config = dict(
    bias='all',
    init_std_qkv=0.0389,
    lr_head=0.00954,
    seq_len=1024,
)
Each number is 128 + 24 x the weight over its row's rms, rounded and kept within 0 to 255. Layers, rows and columns count from 0. Numbers have three digits each. The size before them is the row's rms in percent of the matrix's.

# up: layer 5 MLP up, 1024x256, rms 0.0555, rows 332-358, columns 0-255
# down: layer 5 MLP down (transposed), 1024x256, rms 0.0557, rows 332-358, columns 0-255
up332 092:151146119153128116106130131146126143129084103107130168114146152125115121103110131134129164104152117090141165142137162115148137136168158101143134166123100125152098147138141115093144176102079159089122149166133134180126103132089122084136157153130128081135109091120137169154135136126151138120132175147125117133130132161131147137168092144133154106100122119117112170122098103083126112122119171094122136128171153153140130106103153144149157137093119172138101134200133098143112163120106136097109150140116154121161133144088091118098125095120126134102135139080118122086115151118123130166158120149139140096146139094105136121105119120136102112157121153127119128123081153155115135155097107124151123171156187104134153081093071124148114138120126089087150090098122181139159130113108103
down332 092:154122140068106111166043134147116135145157111151109102108129106144106162174134159126119150120104161150071109099111119147153118116116105154111137132110163140148135102125100119091124084155155147124154139172094147121138153156140121128094099065114113140094117114158133096104107121154153122170153156085163101130128148081160158110122115126148133103102107118151142139117146113143155088129161128104165123146135122090080105126169104083100081138146153134180115134132114167114148122134121164135136138124175146131130118102099077147089089145086112143158135168132113138158126135147113143127104122158151126119086105152120157133094143180122114085145129106117094133137117107159128119129130116167133143146114106122101105147157132127127154137116118110100117171119122156115138147150119137
up333 100:081102125139139108129112098116134145099135131146117093129109118107118135166111127142107144159096127130158191136097120119140098112139098108152117128115144138136125124097125128120149113130126131123151151144084128124102110139149195104113089154105128139112092098108127128155079115098164105120130121149115110159127136151130133126086089139110112124165130128135148124142152134070143100131103149130128111115133146152158142146131130104110139108089138117131115093130112103142166101180167135138152125171181146150146092108201114158107122117124148145167201117114147132118130090122162117078152179171117154069160093111120110121125097135145109145121134114147095123156149107116095125121112071126146164113179174132089138110115122167103141158125116115122142178083136105137153113133113099
down333 084:089091108148128124135145091088147140118133102178114094135114117140119104123119133163109167113117102115152103105134097109120092115098126107138128123136124136103121155163148155140137135116171160159136149158095103109142156153155161149105154149104124134119095170108157106091104137137122099151172164119094123129118116088104133126107119156120154146098157142105109150131164124116145122104092127080111099113101109138086192136164152136171164131120145144159132151120109137108121121119148141111115136145128115106146148137148125101082164107160162139101139155108163154152128115129137108137091124107124149079096100104105186131124107115144125137152141145146149098121146128116079094136178100102169172168157153140163163146119128122149157101080106105148091164120103099153105149109154174
up334 094:147164142148145132136110096124131132102082103155117130136115129141083119137165152179111165113166097138125116144110133125106130173143126164153082147161110104136124140108146115108143103130144123076185134152114129117131126154121136092124163167127097110119128108091099160156101158127145124142103130102092116091144153112103146120132119164111121164155113120135137167139121121132169126161093156123092107126132132116148153135139153144103097095133120139117137058107087143134156187111144165126118134165148137140104140107135090095096112098111131103148105108135120118148127140152099168104095143118109116105120101137139122140131119170163133139135100108157143154131094164157170085134099117103098149138074112142177128108119092097121132152080111128117175124108134132116159058139128179
down334 102:164145148164153118108099142096105139121091104126111132153158082111099157117113121135153124103088122153167125166126163135084154122138132162146085123137122123133129122112115116134087133167164105097115124137173159155111098145147117110097148131129123099173097138130151121144129119119113107135110119066181137133123148135120100140127147111086153130164115140122115147159101063109145124120154151077110110148163143110161126146131147125141133124124138116100146136113103153121094175129127183080109110143135137143091117106162096168172129133071156095143139119132101147119150108100107117106082154143103095126120116139147183154161056168121140123132126121145165179120131115140115115132094111112104143122153124099117102163131090074162115137127127131144096135140144132108151142110092138
up335 087:151087146162175126143101107124127155159123135141152168116121139103107114129126129138112158077096120130123138147076162151120164141104182103172169139151122153087120116141154101130117077083128111146094140087139144126169150147079131079116103096106115108119120102156126139153163143130159127119139132134115090143147110142123152161149131155073149128131158123131128142122123155145140138124146145137126149136092118105159184176098164075102115140117080149109148121139123116138108127145144116076135125159131126110116147157153137142142153119138146079102107113122100144138141131103150147184097117127110101098142081125103163122138128132142121174133131120133135122137145092137129115134124158124115146142168157163197102116153086158113096116126141109135130117151135065163130106102083122
down335 094:124115125100148125120096100146119078103085113166137104157098193127151134115146129163095129150138121122130091140201103164099120104146120129108155150158134137115126130133125129120096110132166186081132116117113183140086139092142141130179129113091110103145160099134179134131091122106117149076116084120158093107118134181129123130136109094144121126140118132124101141110127127149130133113123125096128142129150128114109147159158102156120129136114175137120104138165140117134155126115101164194125130087117133105126162104118128163135133144166101129165153125155090134105108112133130134107155145095117147125121137145087136143120172138106117128113140141145128128091163162065100125114138120152178110149114089125124160124150141150144178100106105129123114072151085134134143145166149108
up336 093:091135107153118161131135102120142144175134113101138138157133140141129123117069125144138135134112126157171100147112150120101123129179110113124122130091150154095105126127120084164136146077121116135130147129099131058146142130108106108159142140107126136122102108122151120163098096134121078123105125144093102123145130144110116142140131099097127150131125121112154115128095162138114140121147127149160180147130157102123146149048089122164163139100161132067099142163151119122168122127122158134171126175115152101137107060102140166099116124132171116113139102157164144118138124148152136112124118135139107125090126113128107168135124171106125139126147116113103146140110139107154125122158109158123152158105125162112134153112116076124129118149141130147128158113151136240145104109111109
down336 103:128083131080128068098110125086138138089136104147135145137128066132141103123128138112117148110158115141114138173158157122119153157112130098146127124133137109125128155085141128134147143092141128095175100169154112132113129098151112077152111128144142070128206135153101135143150147070124111138127101096106109100115127121137145140120118105118102082125125138143178111121099122150135158119143155162183133118130122126115186127144137140151142113152094118174147119113123127153092136120140169139131105156143096096136141143125129138088114120111148157132166134150134126107120102130103126105097120213163136094113085113111126153116160118113135115168123165140135157129115098180125137167119162107126163118143107125132147092138108132131119130152142145090182124150074109138155120124131108
up337 095:147166133172164116149107109112134170108076157136149146147109144143103124125116113161130120093118131101135125120126139150150089137137117119129078126075152121127083171090124154118119127117155127119112093123107126094166116125132099163087062135162123131098138157138124130132114138119135115131129140157142118144112132128093123132111112124145157092131122162124140125142108143118131152118119144139161126148118105083145177122141112111125133187077131155081113100148136159125106126184128133116146128164134144136110134108153164116155095127123131168088111114109112121122102120102119130119135134157122122158119123106106109115085104135148140148090113148207170092111175120129120095107078128116115111120142188138109147112125110060133084143124134132141154079100147127134202099168124103
down337 102:156094146124149123139137100112133140098144127141102153177161150142165129170133130149121107129127217134128125107132103115121131152129114127096120103154115090158104106116119108133178112157112172119106112132122142137111155092122179155096110110134110110097098164109129078141147139141164103135111114128098133124116155127133167150110175112114126126147101099104133163145141143131124125175155133108072109136061080136111114142120110092125116104139121142184150144098097159087155114112147184147098110128121102112133085123123117137116123103062133131136132090114110149126124174133121120102127124132110147142168151096110161149148147093127122122150120109150110154119120119161097114115175093113138179121110149158091142142113155115161108151142093109121154149153137126104172120179119128
up338 115:107145120097107135136132108167092156101140127158107091121100148140157153138120146141131122129109126130126156138082114149147142147085145127142111138178128124140159119135167154164154151130180101110089152174121138131138119128083128127113106137108145124123093148119103162105110120139141102119144070098180128084142118097076122134142120113095156133099115121146127152157174138132098154135149097139131106075140163106151117126112077139174178098129125138071160113157125145072085114116146125132115132129105177125142142117147147114092112109159098125117117140132145146106174126109128139167108164150118147101153153149156124111104160144155110115172156105141140128126136096142127158118114072118117092096154135170131130170139126102134098116126084146144126138081131106184120132086114138
down338 114:122151141160156097102150166107142152139110120151171089110118143115128145122120137116150135158105134095133118141133132100189105161124104115097138088168108127159170112100122143131130125149094137100173114127145134146145128109161074107130079115108115149117131118135100108138110127101134064141130076120119076145137161191102118130177110157130136095164128131099073128126114147115129126082115106144096101148170103086115141129116088123117064084092151139158137146099150142107135145117131114139155137104151075119162174164129113125090106152166116115132128104124090123137128092095140129122115159122102123131102117162151164136083152161095125129139150123099119159132137125108094126143117163137134105152145120137118139148158126117143106138147088152106148120157126098151139116106175155
up339 115:130117121178090149162119149180163139082175124140169126122141146109117138130104115149156159110093172139131110117113180119144120088148159083151102131151110111145128127135145112156111108115131109105115149177139108090151132122082159111084158157123108128124065118159126149119109136091130097088114150125137082112130102121110170113094090123108133092138115139118103127133100115173157089120092119123129147093123107131160123110132110119147169116125139152129127107161080092122126090110139140098112112109138140101135192155089184138111130102126116121114120174144131112091138147172151061109079188108143130119113131104143136145139128138135126132134130159147113118153173122140156109114125119114145096140135142177114144119146134145127102145159109123145137111137118107177146116135095105
down339 102:132132136134162143089136113091127108148088114087127119116095141154081186098099091120118097165089125087119059121168139115088154123127129128132154132123128125144106123124095146124178143105126107180145177146136130078140177127133117129096127153128123124127089180148137110122119133115141109110102136153146175105118138126155114110126115125132104126132157130073166186110126126114133140129136099134148141152098154140120123111158090096151061161115141139133153119111163136138153182165140153114129106171135123134135131159160106104136125102107142146128135101125139099104139085116120120087102118161148094087124123146105123150111166080137131103102084165157124138128121132152142090098143135121107141127139100150108133109139123127151160101124174086101131122134120154139142086166090143
up340 103:124138150138117137086100123118146189111148108121161107082142152123144132114104111133179118118107122116134158105077122142136129131116100114135099128118145170118124113100153123096085156117130118144094172137096193073119131115124117126093101156159141122099084168138111114093156139116183146090162117104172109127122111164118136157147099081109125071156126101128153131117091136140113116154118142137168143154144108081119134109096121132148158134162101157070115160137107131160130122125121136102109117106128164121156107118106180141104119125163130124134139137114102156117213083121169144102128146141113130130062083099140100125137118152140152149091117122115121118149120117094140170163127144115094072119125129141135127152122124130141116135131137105149114146127154112119160126116142144
down340 124:097100132137124110142127125129136132130141136153128166166114103110107134172136173118075133136133137105162129159155156107128112139155126115120113159104141100162147118111123126149207086125101128130132125099149086145128177136118119100125150095129114105164157100113088138142108130149099111136049142175095152162145134100120140132075158165137119160134138192122145103145131101159127133108139157112120079126094129162131129133131101147115114137098120125172138128146123140111126113148145114118089102126119122101117130125147110120134116148120152110120102118154115097150078181169091131134092142129119061089132127156136168136117119130148121093143138140144144124121138153139085074109109094138116145141161142126090139099103131098116108123092092136137199116132132081126113153174129120
up341 111:103122126116146114107138132093125094108169095154108115112097155106112145134156171118128140130129126135152102136108121123143114163135110139134137140148139115127175129106113117130102148097144103103111181125161162142169086156137130152139116137130142105155139121066150158106127152146115113108192133085126134141117137130086125152145132142117149128160157131115118074146115140132147095102133106127139118082137153108169179123069139131138123123128142103120130134110141131124110165080163166154110122121095143124145101083141156142139101164156163115118158111082124096110171089135147117139157140087118119138073133161100121115092145118111120124126176113185069089166146109148116104156093110132149112110102166165106137112119119099136108208148124102143134136143140126125167115147150112
down341 108:116143146151162110143135146129118143132105143204150097126150133125129131152107075136144129187129124117137173103113137127138175203108103138085123148177138150144130099166130123116129130126120087135094116082136147129103135110168141189147147149125169107146108121119133132124116152153109158136133114113101126132125153139106131142156162143140187154131117143133147101140115127105110127139122138048155144147173080103129122151108105140140185160122153098134102089119117074112131133135129113095152113087082121144139169122122124129113145104134172118136111138117117110169095120156149100136124117172121156135165150114143107147152177148139089132098133104122106107162112137141118130092156105118126136159133136110130143164122100111127092125113130084133049113117118150143114129123133137
up342 093:097123099161134088114136084132141124110160083099128124142138127133136108107086082084119165113133106147116102136120121121101118124162114170126141140131151144106175085109155112101155117072080106133119130127119130109128144126102142132121123153109129140132124133133095175099144106118157120138131183097144109121128130099139144146134109123114174161120148101137127109161136126068153060117133155144139126149090080127119148158139104132125125132119111122135098178170142123137131112147163127110144112132136128129099123128162102120142074127127148130076171054135106131159138159108117146114108111086083156151168103115101139132081123099115097110138150128108144075153105116129152146153119132095115106130124109145161141129106087083147113079149099115133156154135147181162118105149120100
down342 097:112139142153130126140141120110122111132171115149107137136187112124163106100118152115136157087145149108123114117176129119160130108141149120116152123116170155117123071159126149103108096104096130152122147094144119146115174138102104170107136116077084116087120145156084128129134111101164128144142093118164126132144116120157091123110116094155120112157148137107180081138101167120125164132113114138075147119180118187118150154138121077115101124132147139151135121131131144135133101140147131109112107130140129154137129143173127177150107120124103103161110123119095141099124069125188152120128141106104061145138115083114116159141102124103134105146104117103093176111129170125099107145121104142166093130108120126160117162117128131153097098119104122136127156103149104170100125097156101
up343 095:110125122126141122161148105089134188104126101211133115137107121136126127159169171122072119161112083086121164104128137113082133132121163123102155114139081103162116107099139157115154104146140124111121145139163122171106111127139144160106151163148138100121161129098108127131135141152120132085150171137085126117145128172108139135133096095120135126094168116134074132128171108145146106095178133158122129111126121141117130122131130107116106130136084121133124109156135150106066123144124137157086086120147145116091126146132126147143121180112157121131121106122127128127109128155128119134145145055120145101174140177110141137119142125131091109132145171102117129123108109140113171109175126114126142067150124124100123163105093134172162101121133112132150175127131137138122107158160138
down343 096:080113118139173086106159133166114113107086148110174125122145074126089147131131133122155113109120088126117152135154114109144120093135134165139122131116145070107121090090131071145141115068100133131150091155148154081095151151133125091120132132109143122145112141146140111155119139123114103118121160159127125068131128104132146110153129107124134131112100105090173152150101104087113143142151155091107176134137141084137138131157103179095125130141107122113112132069142135129126151131100132117130116101128140161138112145109119135144117157145091124151127131071121151142143128081147110104142152127116126160103146151141188133157109111119113109112087138153115128075124129094134128133067169123129182101091109095134154125095162139124114149109095139122164159114163104104120132117148137
up344 087:134138177130122111136158162133139115122091139162115161128093129185137115143113152138107087152136136113114154098080144092117143107102104145126143135106088134160084136106139112091112102105149103131143097141077136107153113057125170112176131150113148148131138087092156102156165136136126127114140159141099086145144136124104116153114105214119151150076120117118148123138131134122119177135105108136137183098133119172134075134106121144129118135128135193151117102135174130108149139162148134111149137119110119144153139182112171099156148137132087139106106142103117142129126125128114127113071127138139101130150142102122139109084127141130120138189126125129125124119158141123127158111130189158142139127110127146124154107114114167123152138078138135136143115105154102151128145124101085
down344 098:139144101095173142114151103096092153107156148134091085114130151082101152177095110154158151135137123163105139124095116138142100129115111115131120148130140138083156160091171123089122155136141121101117156158138103130133097173119135145059126132153119095120177142139124104095120144127108120128121106139090138109123110100116124090101144113125111131146090120079170096100142119166142119190171153128113079108147181093118128149150135115121139132116124145107132122137106139140111125095130097143081139137126136130097104055134104133126141137125137137166154137179161129159129200125148142146151133120110128142138114130160098122156120131144092136125117132163176143124098130136182111109090105106138105109122183139088128115148122123117095148150133154145141176117143138119126131106143149
up345 097:152099076135137144112111137135117114152134131084106092113129150114147139131094089112139114139139093082137109112150191124120106139130073111143128108129153125120108104090175123149102134109103107148156123162146155166177113126108149135146067137096130156150124109114140121119162133099148148091168147112141163136131146104120142134113152122107134106133126108067092105107118149123169069125118151144109127122132149087124131098107109170128135135120098145121144106105152143138152117104134166106165134112095146095140090163176148145081125134126139116153154159128169133129165109103161113142124146121124117100091090114100138111106104132117111138137091124114098133165108123130108172162109086135177108166137152158170120143166107123139147112172085109121130134126152129165110176099089140
down345 096:116099161120101163099117139126113126106161130131132134126142122115080133117119169116121127122120132128148113159093119146086188123156149127115118151149095121116131128144144159071107106175189098127111126153126135167145114148155111179156139114143123120165131144148152142141144053074102099131121084118098127134133109108125101161145082150109105125126100146114145154147131123105126124141123104139140136118129152147132122109134127152133102102121125124085155124148145121135106155119158104165134099143133111127124113126115087141156139159130134153108117148180128120146135133149097097192101115105133124182116111152131109151113160147088178131110154109104119109128161175105091154165155115210141129114135119072155136109091099102139129150131161113152147158136097178169132112141122095
up346 088:164158128134140088152113148114104144115108128137164102137160129107104160134119128131144148135108106142120109117092133157108105104149131075106093169148159105094118146110156122079126121156100100078142116148079116153124139162112105147107097109173082138139108124144152140106104103149138131138126104116123122107139086111131122100141128189139145109156174097167104142142107142086181095133142175093084140121156138156151139146101146145119140105133122153160132120148084114131082135145174121104156094118094157101127154145137130120121097121123129092138120131134144092131081132110132120125092178103133121151154106100171130137152143089151118119133130148161091101171081129121083121100153147138169141157115130155133148143079114114136120124152095096128136131129115103193148118131131169
down346 100:138196154127139078133129138101107134146137133163146094161117082165159065112159153122125157099124113133143118133115139096149167144124132125143107152122184115093161137116114098195123117101137106128145134069138136094112133131081065134129129144094145098129106124129104127135156158140143097160132119167123118135157117139129097163096130104137149182120123115165087092135145161157116090095112144076125140125122111106128119132162157140156135098161134163136118144145168111093123190121148119124098152092147135138124150149178099121129110160107136118101128108131131136133137109107143130163160114138107137117102159134137117109079125117123109165138121143141117116122162157162186125117104117115111147132110120131088114130117100133114108069097139118174102104088126150110107115137115123
up347 096:123154119155161123100117127128097116113155098084120126152138112154120118117137150153141150116112146095134138113179140110113130121171134123125139115127116084157078096087165120097146087129124121128140141115138128114163153107107121128083166119109126100122158049145150079093104140085157121120091141106147171128116147151119123119117156171133084127139144108106206108153137086135133130114164096154120115094129159147135136146146128180139119112090147171104150080126124136098159125108124154132134117131101142113129151151161115126136106142118125110083103118150157104131102086169143103127142138098173146078120161118121123136111150166139088114180102142085143165096149119174138128132173129134102125131113127129108102129114119136156117127131086144119160124124092140078165137109123144
down347 090:125107146103109097128146102119142153100128127101137101150070150123152127183145143117112096092115139128092129094110126117099083100112181122128103130133144128131130152104117136141109079124144169128118144179128176111093134159120163116116109142160101104182122135106079110118154110172102133188155105125101122099129115124131126155086124091087160144141152088152135122150123134133102121095150149133165111132164136130103112157152128180149113173190105102169109126124126124141119169134091160122114132124140088109126118178096110103109144157111075110137116122123122127151141171110099130102115129146097120157137131113153140151135146095125141135120130116120094127090151131168090160148117175183130129146134112146162136118137124143111156093128143139174081130108107154111142121124158119
up348 086:105157143116119128109128107130128117149135112138123112107182140127113120114142156159141186116113077121122081125146135137112139119156119113084165161108109162152101095105129151134140136102126126106156111148153156148125113157114138163146080090174114118133151083144085175121081161159147138141132187090145159129155074162123135144185143135146096099126135106133102121137149095130101093154077100126102111134134087131171136113128130141153139108145140150134148133094131151162054098101114111133153098103128134142178122140117128117100083105120127122143133076184141108149108143159117105122097137114101112100157109135095127099098166135136112149137111128123101150128103137135160155148125104131126148105097138166135125142061117138126104114144097102137134156148130116096105130136103106
down348 096:136125140112136081144138140112125080108096122143139126127169087088172170145151137144107129178147157128123132140174110086100154119134114112113136161155126147081108127116123118159136099123137129141148086072116147094119153104129139087096141160093140090116093131142155111161141112158095148108121158110144128121101148086121102142078118111156153063122171137109132130128116132099092109131142117131138102158117100119126107162131093148121117106103137138134167116092132083117144133150118150149099118147152149147149123164153116161161135106095123139111180136136087171132100057146169126128105107165170154096110115133085137133118149103137146124139113145108163130066131118125115137164130145114132080146151124093117144126147111116151168169112116095102121115122128109096146149128114153
up349 093:130103123135117141118095158112129163121113141128078134168104159083113142141124169093145125104128177133155131115103156165116125145126146122149140141146135129168102104128118107130114096119118117101146134128119172145170152147122155099139119109102095130099114112137139128166130094083114105085116132137112110134156099165129113134169129101173194150082113131128157141116107131101167140126117152132131118159098154074153109136121106112133119140147091090146116142146105115080143123133136131096172142154112128078139131151189135070123096154158141138165142152146134116145137092155163097108119158093117114105126098140145120145093131105097139131116162158158114142153156105149123043116112172151171127119133170125114090118103134128115147163132129112120104110164160139162127136161114116
down349 091:170108110132159127094146147145134076155171122123110121094095162102108140149171149137134110159123092120130145108110045118128137165141123176166175135150084112128130106127140103114142113113133151109155152113113155163100139103126103125137143118132133117171090112147112145107122138118122151098100116130130134152106153141115130133133114140122126122119152143127102136154109106113156126154164167043150102103147104140105175150065141118122122137140136204108146107122115102097105167182100164124139147142097110117144140144130110135158135116115128067100097133134134112105104173131141103147109097114115124124127170107142139118128138155105148108119111163135128164127087137128108147149125087115082084163131107144106129145169114155146122121133099111123066132141123139133088152107141117
up350 096:153126111171170110121142133098135135082149126122171128117132140126136131144100124136162120107107119113132133156138118200136122116120120128101105143097148072115191126093138111143093117113119110109136139107081121089134071148123122112118075175108132164082114132156112112111096136146104078153093103143146172118131122122091121104164126119138121099106096132141146140106156114160097165129124094177121112103131130117146142112127108115100131104140133161106127072147117174130127131137120140141113116121148138120149129098170134129130096105140174140104146113142146130178116124133133159131094134111144120111112160163175155122108150117160160113100116127147117181141125079098149136140149117094132124150132114164141120145139132095185104178148148113176138161203115104146123156129112136
down350 092:129133077139149145160123142139141085115107149095136134132118170101138122125138105156090168154053132170167126106134123174146139094140161123136139147179092178095117140170179155114098143127095152165125122151120151155137136103136105132094117113081149106082130149115124120105146119124135131078148159148071136100160074156124128142128135122161125115141108110134080146117159113103116115103148148135114129111125144121122149105116097125139105166116092130147160132147137095129128086151123172139155152146130144153116106094115094142122130171143108125132151119128094154169130138130083147132105159132137160144147137112110118126155145127147151164150098111121108094146136166097086121135102148123111118169111119142079059088140145136141138116164098112173122144122114120155158114120148115
up351 104:111127175104187120148124113092120142135140124125121112132165113088102146088108123154115133138142109091137110136107127133102139099131123168140090138156127133143101145059121118103150138134142098114135136091169162137104076077163149133124154156058110130118121112122088138091110144135131067098133153112113124090098110123145101138127148106135193122144164112124136132143100115092111068132137153149144144147107133119121141157139127168130135119083129110108140122110149129131113140114172130081116131137127169134106106108116147111111112154111179140148143084074122157160142145112140180129121125170136166111087117119089136117169130165138121118125136121135144149125117111170126142185122089127134127092123106152138137179152116077140139133132106096116121128119134144134126153188131101
down351 100:103173158102124148150125135104114124127116157108157124124129122152121124172120110150116116123138160161115153161089106145141137137103122119116155097148107126165180143156153128087140079155106141135124090153182159132146129126099123084107079130111157126123116180112109090081121162102108134148126156120088144153129148115108130087120119171135149148115119110149097150179130121130104147137107117148195144049115133148137097095121105122089133122150171167115096164165143133137142163137169112130117147132166091144120116123138113112115113127121113150141158134103157140131157131128126091140151134143149112052142099121171119090094117155153140146144161100135114096126110134168096097100156116163109130143146198122110106119150107136123096110119112153131132149128139112113120131138110141
up352 114:125116096171117111123114131169159122113115135143182147137182124143097153151153171150118134081128119107158162114136115102121108110162143064161115171141060116074155083120147105107134102146109136108111117129098117089126137152121170123108102075151127149146124133123092149144107120097139147123128118174125128124112126119135156136130095170118119149087109097166134079108121115107138135116123172154126160140112096082141095164123153137146102134132103120185098177154116114120104113180157133115133157127121153134116121140126135130145151126110150059099081134127118129118152135112135174133157132090117160111144130141125126138093121139112146115107112121120107091121139167137136120132099142108124192181116150147096149140112114153101096107146117126156152159109147122132148108158126153
down352 118:127145122122156125173141172122107143170148130128097120118134101110134096133159102141090133142157104125105150128137097137133141176113122115135155106108133110076127134101103134111187143093125129142083149136135137122129143123155142112144157101142164138128123150129141096118142142130123148141101098117133153143099136100167074122156131136163121126129151145078152148152163093172129146087157129108089150141117120122070124076120117107120124112142154103113128183130123097132134131132165098091128178099117105151154143151128081116111103122134119125152153143158113118134125103134156134115133116118149122141095156115142080111096090106171144174103136167095087136123133108096194158104173111084105101143173132112164183140093130145109123125100100095110118183152110129129139130159128154
up353 098:130087123116136133152096152138123112092172118131126130128149121152145127149145059142152150100147102133102158104148134098151127127132089098146157147127073103138114114169115125170125082129152129109104209118121134111141112150120143113107122136124170093135106098125172102072139154082169133142126114150125138137125159115131157120126117122125128133146125139102142127165151092127133127118131138142086151116153105148114147118103105155160137128133119140081133162126119153122124130135149118137096135107153170112130158165122123122111102133129092107087143129146147157072155090188114172113167131098104111088093127083117129107117146140128101124138096152112050118130118157152146154127122098105136143123143132141138101140134110134180117160090169090130126124079101139122164142097080098
down353 102:128155142115144092197133136153119135129101130116124123067158116131130123129137130109156123150168136135147126149129139138141121127052124172098073140099137180172133140099154123140160136140130100122112110145118126131129113139121121141103113124140107128136171140145111084163131116113131144110130173101103125110123133086142098120114099161139105118108095134146101166121123156124105182149127088110132145095116154162166129138144151105133123106097128144131114149145108122085162139126092090106103131157120103130115144071158163125180118149138156119121142141126161102110114124157123087146088135143098085147158119149126108152117141125171149159101194137143152188136131124144153058136134172116141126124098132121102122124157146115147091154157108134134090074109138133144145136177109141
up354 113:145107135142128122115101117114114125100110150130157083123124149142121171142130151135129092104106145138163118092101098102124103103144134121125152147165113091113112130084151139139177116136140118106151142137149095129110125142104151135147157131087107129137085087144146105141141124102173084163120120133112178098109132095087185091106158148107121142138112121123130089154139072134146105127115145126077182113137141131156157152158076138127087142160141133135070121136131165111138104142138114111116111125114140129114157105117154092159095157147175111139135144095145082164089114123130100110103129063145143134106098144160104110110138081148165128132146131141141128147139158129107129112148063122128124141164158139123152115102125082153081156100118121134118174142125142159146160143101153
down354 099:135131091153128095128132132120143114152101129140127152168182155138109173131114147123116137097121107135146142130133117170112130145167156151097143082109168139133102122181127135114131068091137128141124155128117180097137114093088111093122141174128132147089092131181128123116080156140170165139150147145134121134136127101143128120105151122127154102117142100141141141141081167129098138127139073084161107138165125128049147144119134127118164124138108111126145166111108148118158122074126114103121084127142128167130131155156120163106166121146121145133130123098112116099140087146081171111161135100156127154112148159112149132132112106135113181132157141139145123144047092124133116118093115161143137117161142125104152144095139104131118129122134121129112137092110133154098114144172107
up355 098:125084118142079096101099124153130126140092103122094191099145161144137138144152147130087135158141110139146139128110140093098095170146120131122120104144133130091116138132134144169097130078117102100084196136167127118138094139157112088111122121105105102116137145124151142140116112130083114151153108107173154110133148126105167117113123118116207124127175124156176106170160128119145100097126152128149141159134153136081110092132084152138149140094091149111162092158103108120157115129104157128104133112122150119105160116165143131123171146141131119120146137085085140144168149145144150154122132168127174131115114156134127115109106149159104133148132137136089118112100091148108096181135099136112091141113129159150134128147131170144151153137129153141124127102117096088134111119120140
down355 097:147141153079132108127115147111139179168121126139151074159129171092116118118124115164136126116157153127114124067140106116166154162126135149145145099161156129120100100133148152110134163081156127149141111102100117181135151147116115145154122122150114102155118143156161144152094114149145158121103123095113124142158114146135099107157098165165118158118104094080097153080117136139158118155142159120131159127108166132165155125131135128127104138152148096153164121151133115131143097115163122106150148111128146153116109187127126091161100120108101104103080132128152156155126115133165098123153146147150102137125155118121129145084153087117135121114098105157126114122113147156124154118138081125138190117099130080107156140119135150132186074143154118119104143120097126168103147145158090
up356 114:148086133101124138105127083136144135123126100138141135102136118148138156143107167125193160125083140145163132148134134134136080122133126115143142147102122126099133107153148114111139069090132117107151157129109103097135141144124133132105113147140147121088150166114092110110109155057177125099114096115092128140110154146128139121133147077111110104131109128127137098154103141115147120112174166128100141116133095107113127130091107142157098174173095145119111130143151155124188137123135116105148088130143113147124143097169162133125124117104131118128119144156145118142120123110164171129116158125086134119138122148141114124097141144161061109130115139120126130174168117140149052107120106109112095161119164179107094110109101127196069112102136110116131102151139128128142136095096145
down356 110:105115138103103167116127097146165142130094133138098117118172144093058155086100100123117167148106130169180143098140115129120140137087143138119151112132121107143141109112118123138141133077120127169131117131089086145133124172139130114088162164145162096113159114122108103099176125146168157141137129110114119147123150124157151130133161129121123098131127118139141157099138094142089118136150158135145136129148080154134135178116119119134150145092155130124073138143118105131139163094127126100083141164130148147147134202112132144134155166118120133148139101158127118067134183151130167109141145112113121124148153104097128150115155143139105130147095172130117103122133122127148134168168147114158134139092173101128123107123152104163080102117148078127069124143124123144147119140139163
up357 108:147154114160177097093093097074108162114126096102161133122082169109139137132158134128148129137111130124124119112102146167122101094094120136139123115120156185153132134163101164160150138112160136108104111100119130109131140133094128124106153089115142113089173133172107111178095148136109123129166106136145144097094110104067120106135089149143127101114132121114152080137130136114136158127177136131094134108125181123101171124122143170140098128100107115133114124160177180139134100139135177158162135140121143127082106081169164116126122161149126103116148119093097125154120090111134132166146143188131148072116140104119135122102116119141130140158131099147125128143133123140120124180149105088177125140096133107122137152115128128157141140144128139145141119146150079139108145125133142
down357 098:132146087172178132152109086136127162128146138119089109150099103177126155102096101152165151100100111131154122130179116138139125118122138077126132135163126128123100147134126139088122147117119069123121100148089146120097171149117138176168112077103123142168143136131161181164153153146127135170098046178108112138119123098137111119125119146135091109114093129165099127133137104123139130188140116130101131122114101137125162119124150131126113161109162122127129152123126167130150128119143171159122145126183116137106120098117130095134085110106076119119108122113147140115139140133145140160167129154085081130099140129157134158114145136148173141156148151126166102136125155111104168118175117132163101132123082170107110144140120109124147158125110139155113118136140124122152132136125147
up358 103:125109126175136106118157113139082163107164142108102110096168156115126132128135107100163119117103152111119130072082120116151115120160171114119152137184127140101124147163154174094111122145089160112179117126116112136135124140115113119088133111086094108161143111156152130135098118171155084132113097082112136123117145106115133093141109125145132118143111111119155084147150133127144098115147196143083192083086139107114143140110080138153160128110099135116130109097102140116151148155158120093136059092124119120176150161128123109107148118146150083138168092155134134140132105140118115143121164118144119144138120093140116114159151106150122142139126130105156128122129143149135146151163146111145132125149137137147092164100107169121163173124141118133144153083140086154130112123127118
down358 110:135132099118194111071159101125105130125146154130100100115136106124143119150136122126144148080116106104122113120130102111131135182132146146110119094125164127168111153126164102163122167079119127126131138084109097108169137179094120143123115141157153122121156097094146094106145109135145058123146087124138140082123131091115113157121130090143144093118134125152140147136110130129109089179104142153127126129136134145138133125139140144124120159176109111120120158162125108116104110072133162130137147146114127108143127126131104123121143115110182111134145144118154160104197079134151112149091094113113132167181078119132154116100148135105131127148122101112103070109089144124158138153142116147144136091122149164100139128080127105085146111118171137153155144155154103147131141144157103